{
  "init_std_qkv": 0.0559,
  "init_std_down": 0.0,
  "beta2": 0.95
}
Each number is 128 + 24 x the weight over the matrix's rms, rounded and kept within 0 to 255. Layers, rows and columns count from 0. Numbers have three digits each.

# layer 3 MLP down (transposed), 256x64, rms 0.222, rows 104-153, columns 0-63
138096116153120130094127138156127104136126146192086100160142123111132106155117090141122144161178144148133080126097080122119140135137134108164111143105141123118147126137187157056137151122128117
108121082130092152122113122152122112118119171131161159167103118086150084153087127135093094120123163113143152138138124128119143116154161161132106114117125174110119138039125139102095105116098186
187139130093139174197095149149089134122186126118121134130105129158110115149131072110104143129116110154144160144133173131120095100127105109115165107129113106107141128150091095135107113138098124
110153134132105146093106091128095074114127169090131112148119133138113119112131110112169073148133066136160131179137134142140110143149148133108151108127126119138116160118178113115153128130142157
115125146130101132125154111156100157125111104130149118104099105144146077123098169148121116103101124127105151109164147090135131125131163145114137117155153147099128080169121164139123137127112126
136132156131165172144130089143128096131124142127094132161123140131110134105138150173156120135184134176098117098135157130104118144104113141120096131130128148138102182118163133166135135155114180
169124120083151102157104086138136089110122130110120100170145141142114097135144145096137108148114106147115096157130136126182116120084141127108162127152110149127152130096109110144099112097118117
162117102141130100122113162146092156159154137095137116150059146128154126122122140090165171079075104151138096130122151099096079125108101114099144109100141128152123124102084121104136136128126115
152110130148126168131083102124147177126126116168145113153092163149084139096145122081127128102145172112099145157104090150128153138151116078111121123081121148138161138113138135131108141104140126
099150071145082105137114092122108098138103096090123182089120143105163166108158147173146120084090110139151125116142148129143135107131160094153100136130138164154107093093172161118146101123138119
150119117173125174161128101132081143089130153149102076120069135155133102139114109119107099100125134105086121130091083176103165093121102152166113097138140134126103119098127151120142115105105129
114104098135115159125139128171089138120125130138149111148112142146131120107125107112155151134075142108074122093123151127159142102115092142136110122115115125147130108151131130070167107146165138
118163160142177107168152166073157139069121132144121083151096115115115136138170120133100149105158174109127104121160103106094097121139126135103142119123105142125119131114151105156112109151145135
121145117099142114103173105159100101164175124159142110140141143127101135119151115104097102114118137086054105114131135095123143144151135141129152126144125133115116113134133148139148146173127130
148142096117140118109125102145175185125129140159106151115150131137154145146053169137125146113170113107089170156143127064163099101115149125117114110141095141099125193139134140160095105120115140
162164102135139122126096087134108128126139132154140070138117158150163142114116086062143117122111146100124140145135144119163092138120126126157118111109107124126122162118103136141165146107108113
143169074199116073127146134124139124121111139123109088147078105170148117109193132147109097127139065135120124117200126146090100116150140128114147128137084119125142120171095099144109156115114113
144112146146088159118158161139151147125116142108134129109107159101107105166163138121121117113092105120163132087144156108102097148137165093122121144149153106124120134124095169125172156107092140
148118138152101112138112102128113167159149152127102152125157164126151124103141134119138101117122084144137142171152119092129136129084141153157117105143116114124109173092108151128132139133168142
110112137179193137093098122112158127160152148128144156087126113136071138116134085135129174126148144135105124148127147163108114116144136105132125123114163161105145147151143120148114091136106128
113095111150080142125152180121122104166108080184158106117119091125154120171147098128172104170130156127119124143141122119157135116143144148100104120136115109100122188166157141133096104132119137
136135107159110131121113113152079182087131118183096086095131105112144148095139103111129147113141134122141136128149146132092146113140191129161157149159105116108120114123141188149110160148132111
151114137110152111124184097200134130089165105108162120177165114145131091096142120118133120095115130116147104092132156097166113127124111153118126169139101131121140141099138143140136151141176126
126161084129128101094089116138114134103113165134137116135144123103103128145132118122122128118119080126116143110110132115120164124142174104154141131112136151139147156119147206138161119119137138
104116147161154159124160085119130115145116135159089093119137092141130104114128132163113096136100112142128116098132079150121170131119152094138101154150110098095138105090121133125130124123158106
159142141138134113140106133117083105126131140126148154147111135094114111123123122152114103106111137118122125156101102153101111108139132150176102157124102150124113078146103126115180099152081105
165133123125110142117133130165143149142134125157134098136106110148115142159169147117164149157114167188134151112139127152125095117123138115139158116115144135102069142124142156135139131164124127
140135112177176168128127135123122144162086118137140157130122086148094085136157090126107149121121141121075152083145141117189138153100145154100149133127133114133094106144129128143106101155134142
122136174117126127110106118133125119121068121130172128132115131162133077148179112103134116139149127107134124128122119143134118147143098117134166125093088133107171163147144135125112088167106153
127166133095138170124093106154123120081087149113118092134115120135146119115150116122182069151144136114139127110118119118130121145111182148148153104153140130129164139157126149136136130143115089
154141096105062136124141124118105116116085128143135127103152142127169096141142134148114049095091095086139166147143134104100137145115194133120125123139110164112100085098149138120150083109096113
111111117178109129189154130103106136122153096111085164111139162152089093099121102133115108071091105151129110134118107119135092140120160123117119122119149113084126088133102149135145145126087120
135136169076146126120136125104153109145149116142133124111122117144133106138140140130144116150133128103181148087166128104179176166126116152092108151112117145142100132116154146167166156087101104
126114126114169123164113157130169152113133109086139129113117120100113138180135139103125115152160150118107073086140110140135146124118178112120156114095109146105149139132126139120086117131144138
140157104136160127112159119127121135107094118171143145123133132201081138123113114141131119161134169147100100143133134106115115096150154131146154093158111098150129083092118128133132158137141128
148077137121114099117145120169137115123170115140152121125130159111126104121137130101126099089119109130131123124119143141120150137179134138185106156120115102076150138096129091142169090129118135
153135149137110115142139123126151168125155100148123109142092151141153103096107148147151113095125114110126138139144155090107122120085160117113169149129158137090122099158108139135110113123122049
170125108119143106101126128130128156149177142118188153120098113152136116080165120121132124067159114122139117103113169130138101123126140102122184168137101164109160124113144120058114150129148144
133123173112101162121138111172147155103111144134119138120184104112116118133116130134160126142093162126093169196146168127118151165110146121133160164131126123143108101149126106111112107139123128
093180120152114134110117124136144073084117144110150124177118138134149107161164111103143156122085111128045139116175127182136126127121167123159135107087131109149148106145161143132142111112159140
141165125118135162124117100135154102122138152130162181129097159136114116101143168091156100110112168090134141103138152135114165132154103180090095093113110150120118120151137112124148137139134145
153106121158083128151141160121148120130147085125159133096139121112120139162165126103135129143140124103126120110157131124191144105172102145123094120136143181095118143161142150113115142127101122
127138165090155157123138150130151138131145093135077138077157112161136113132117136177132088089128127161129126062100117164097151147147150114159145132120111139185136132137131147129160088103159118
100092136134151147159161131099130138152153107158138167115135125096074079158146093116154157114155105130096157118119140155142122097100110102127168138106090128104114136111116136078127104145105123
180166137132101150141131099158128158113138169130194101090114180106130108113124122140146164091138105121128154112127150073150101109101119136102108147161154132190142128105150163085091119163143125
119133093094149150120132131136139119161112094172147104132074136150132102154142099119131151097097158074071133080107157136133123116100141074108149143102080108133150121150143124157143126143127096
149120144122108150135136127106074157130153114112185136111172125098140094116132148072147102091132112154123154086168136119110127147121118119117131131160100111152170122109092159140143144131176143
123169122136114130133128153159112120106090129095143113123128117112172085132126141129157109172159137140108107092149102078099103157138122147141101120159174131137137132094128143089151096120152146
120100122150132139108183143111115149137106140125122128101139131133122112128113152106104141151099137138114132105125133098123111082132141139122160197149143067157114151125107133115085134085147093
135131112124158118150163143121110118127081161152126111063114149103099115154138149113106123124116097137064119109091139114155134127079067125115151128172167154122139143147136096124113186140138139
# layer 3 MLP up, 256x64, rms 0.231, rows 105-154, columns 0-63
155158166117111117082133082113116105124140108135138106132177125135160176103126149152144107125129134143104180108130130117130103152108068121120125129171124143162100123113120072187152184122164142
071109145140109114128170111087153106139097175127107139151165119095114148111114168165117121132172195138134139135140097136124167160123139159134100162145140104144171116182154112112156141136185089
155123130068131078102092152109110130131135154099142103115140169151138159132137146126128106139111111141089114113104130049138158141099112117096126154142132149128123134140157111138136126133131113
138129123140110144155139158139155101129076142092138108177150135089144110118069160115136146122165110146144125150145105142153132125145137142119100157115106141141137114145093122113136149089149149
165134096100110133138155148154092113101136125119135142145127137134148100101123107187102115075132126154112142150125127142134146061143113132111095137166098121131135091136081124140121141108112133
147123135109122131129167120126132073126086164121159115126164121089102153101094142136123127108170154139157130137131153101135134137071154150127145168129157142104149109189153135114123120136111145
110135146152149130105122134093091104150150102107121115143138129137138117133117170141139158097165151151113159111133078124113132181131143128127095140172129104101110115160097075185153120076124110
123115101114092099148122119120126092172107102119138090161120167121145190134154140136142133164146154117118096115117101135137124167079115131118137106137143146140112096127128116182128167116140092
120110156129117116087124122110106175108149160123158142167125187101131138131106156142089151133113151126094166145059135060123123130109094142123131123135174112143086109125119102145102115155131104
130127130100127101115130145093189117111063108080131111138130170122132166150098110118122118147141112187103132133115171138150126125090107123118139105118148137122080092117130090149116116109125084
143130139130138112099138139106135130140143167109097161139149085138126112118097108148089159113128130111114072121104125089123163105077083117124106105143122129128147070171161125124139112123152136
089141131111118089083104115086151095116093147105123132141121104112137123118131169145100144135112177116133130154113124131129123135140106132115129089104109101194113164104079132133066099124146158
117146105134136101098149152111155088176127123145102146110105145087156173115125106122127144156114167125132123137152135106125141112131124091128140124135108162149121112123108092153102159134156069
161112183136083128121152137138170163144136122126153132152179139102099176135091129169085137116165170122136135142062089135116154149107133121119149139103148159159142120107153126112104166142137062
121134171114103140116158112114089099107107137094092099145146120136096155115140103147096150165169177136104108163112134140132160146105105122136099169147144125169183118156140123159144157129115109
102126166148101138133170075137094104143104179128119101137163153116072105057093139130109109119150092180123114135122093127055111058126097159066134126153142126139102158144106125149165143104115119
082146118127144136116160140122190115147092137107141127138120143075115096144114142119109180107167151119148120133123116127139163084103072144126129112162108123141136115155145121163121137142112118
143125157125118105119147139115093127119122139131140163109090122099092138122100113126096127108168175125107142159072106148135149132089089145125109125127148117135109094125133121135099112121135135
094127099113116158108121153164116159108126140152123111151152151123096129150109178142111112118131159121137147176102099100139147112133156105064090148099132096091134106159141110118122130092095143
144126103129085118118129138100140126112120144159122103120108146076146141149159199116139151148136125107127099162127132135117155141123126175118119138181183161114120147161142120156097114124171073
101094149125151112104132165101147125148150141107152171158113140102103156144109144125116177151140158170128109147096135102140117148131122158100137099121111145171107090178135109140116118162105080
141081157129121140104156127163113108160162162136104135138120143087148128115128150136083168110102104111153102152130135107059136125109108147121139165153124130171168075170098142128139149127092115
138153155123144122127143144130150125124145095116112112161129128086152124131114124123094151163139179166108156119109099130135101139115111155126164147167145094137139090181093104125110141146124102
116097105101110081093100114137154117173120152115151131108132122133160140168129164128127131108155123089122109110126121101124146140086098131137057129116112108143113145128161121112127134105120131
130115118142129073092091158124130108152131146124092153118132118098110148159133148142094117114113122125157115141141058117094124157167096112133106162124136116135153134180134127131129134110122125
131106176123148146120136171106126144159147135126116066147094140102113116128124140165099152180143126143131153104111118146141125111115139112114090164141141137109121086162144127133171139134138094
091070154128122136115121122120153124181111124110114143140128121127162151132074140135143145099090163150130193138136136094130165119105139130110118117114169145150166087119105118145089105141102098
137142128135118136122149133142157134157144113125132145162130059118099114118117142128125157105137154131133139165104124115130131172093136155117096094103120097154149135152117094125118128154146062
090121136089118138075135173135103093104118130114048116171146116109113162116104105139117131106100108126157135136101109084088118114097131136115128137117144094137102158130149137125128173100178134
117126151084119139140143109093123149132114135114117135161105143104131136127081149137110126145143122201127142124110106068097129083098085183135107121135146113172098088119137069188090138157131110
133129172127116122118111147107106100162125104136149107136146143138120181116130157139118170208128108116151141125135084100097094176135118165132079148138164092140128142132085127148097143091142129
115101168096130112139133156106123162169168157140109120117163099075131147131107157107098144172124121139152114102134115125091133122103133149093118157162133093130142110171092130135116134148139115
136106159113111129085109124167095147128098175162077138124139157128146144136131154164086092120177110126149176140119151124129127142122137119141084167175123130124121116142122139132131138109123144
143137140146114106118162180107123113135140130118111151145163152165095144140122120132080112156114144177111153162123112117147128081122131126093112115115105117185129111124134115122161111154138100
166121171140115120121148095125147149147113144140082133148176170145142121115128183111089157127129105097154129163132132109109139122118135128121109153126125091165153131137132128129149157101111077
136101141090147132135153147153133090144108133100095076142170153075110116106099176121137171148125112124155128151141086156151110113148098184133100159129136159105127144110146118108148159097085150
135098140104122090114103129154161096134149161115127112146102148142142122111074130136172162138141086175150107157167084114128120162136106130144098149129126084118124103090096092145110173128137105
073138110107133100134130107128114123135152114101090139183109148132147145151119124142157124144179104168131122139093107106119123126117126165148094119117146137122090151112138092182139185141110077
143128139154136027102110166102127137144154088094086116150089148087124133165108111134144146124144160152128123127100159104124155120103078134162078146140131142109127113141134096161140160127130117
102129144081129101135150121124109176161138127126127117125169179135072134132100157176113109117132132117160112120113120059147133146098142156113102128141135140135115140128114115159144098097136156
138106084113115101143110128131083132128117117132159156119141190105110129148139107156106136145196156124123114151097117124143152127124162128116108171125139150142130134137115126149118140122082110
143140109109120115132129120144152082136144101131163089166143129094155136140077159168138120103148127136150103116123122094129162089108052136105145102139180107133126131112095104140099147141116112
111069111121124128146158126130135143147086130108100082159133155120123135148128147159125155160162138152125162154123149126119113105071141142140119094131144154130164078106110122104088156143128106
121123157092117125115122166155128172131148144106113108129133136157159152107158158135062124131134120110149144121127163133052150100143080117127121190159177071131159111161130140151114154115127110
129099173157113129083159135113123102130091122150107081158126120107128144113152149124123160171114131136207159137104125133167191151083103118093117110134111135135127113137144134124162122135164112
094139132108157154133080122116161105128082140103124137124101141100117117108110101124124140118185129143145119148119133128108122134074123145140147125094147125140168076168117094156115183138087123
117150141085078116125137158103168118161165138120119143111155107110119146155133156165133137124149103118098176123126122125128165156140126100135104167144121118183119134135100120132149108076123151
144136100106137107085105129099132154135146150104146120143140131149144142122121088145154135127117114127129110111116122125126152148150128158101080126159133136150123168104102082147111130126145077
074120159092139074097111166173148166123132158142129097137160137142114160091115097153083120122139130109155139122132152141125159097143058107148129161138166163122139111140130137154152166124150129
098136109101106106145114127152165145138091119123156119140135139148143146116175121126141110103117120113129129124142109119105173120119086130077131094128122098188119134151134091153120152137132092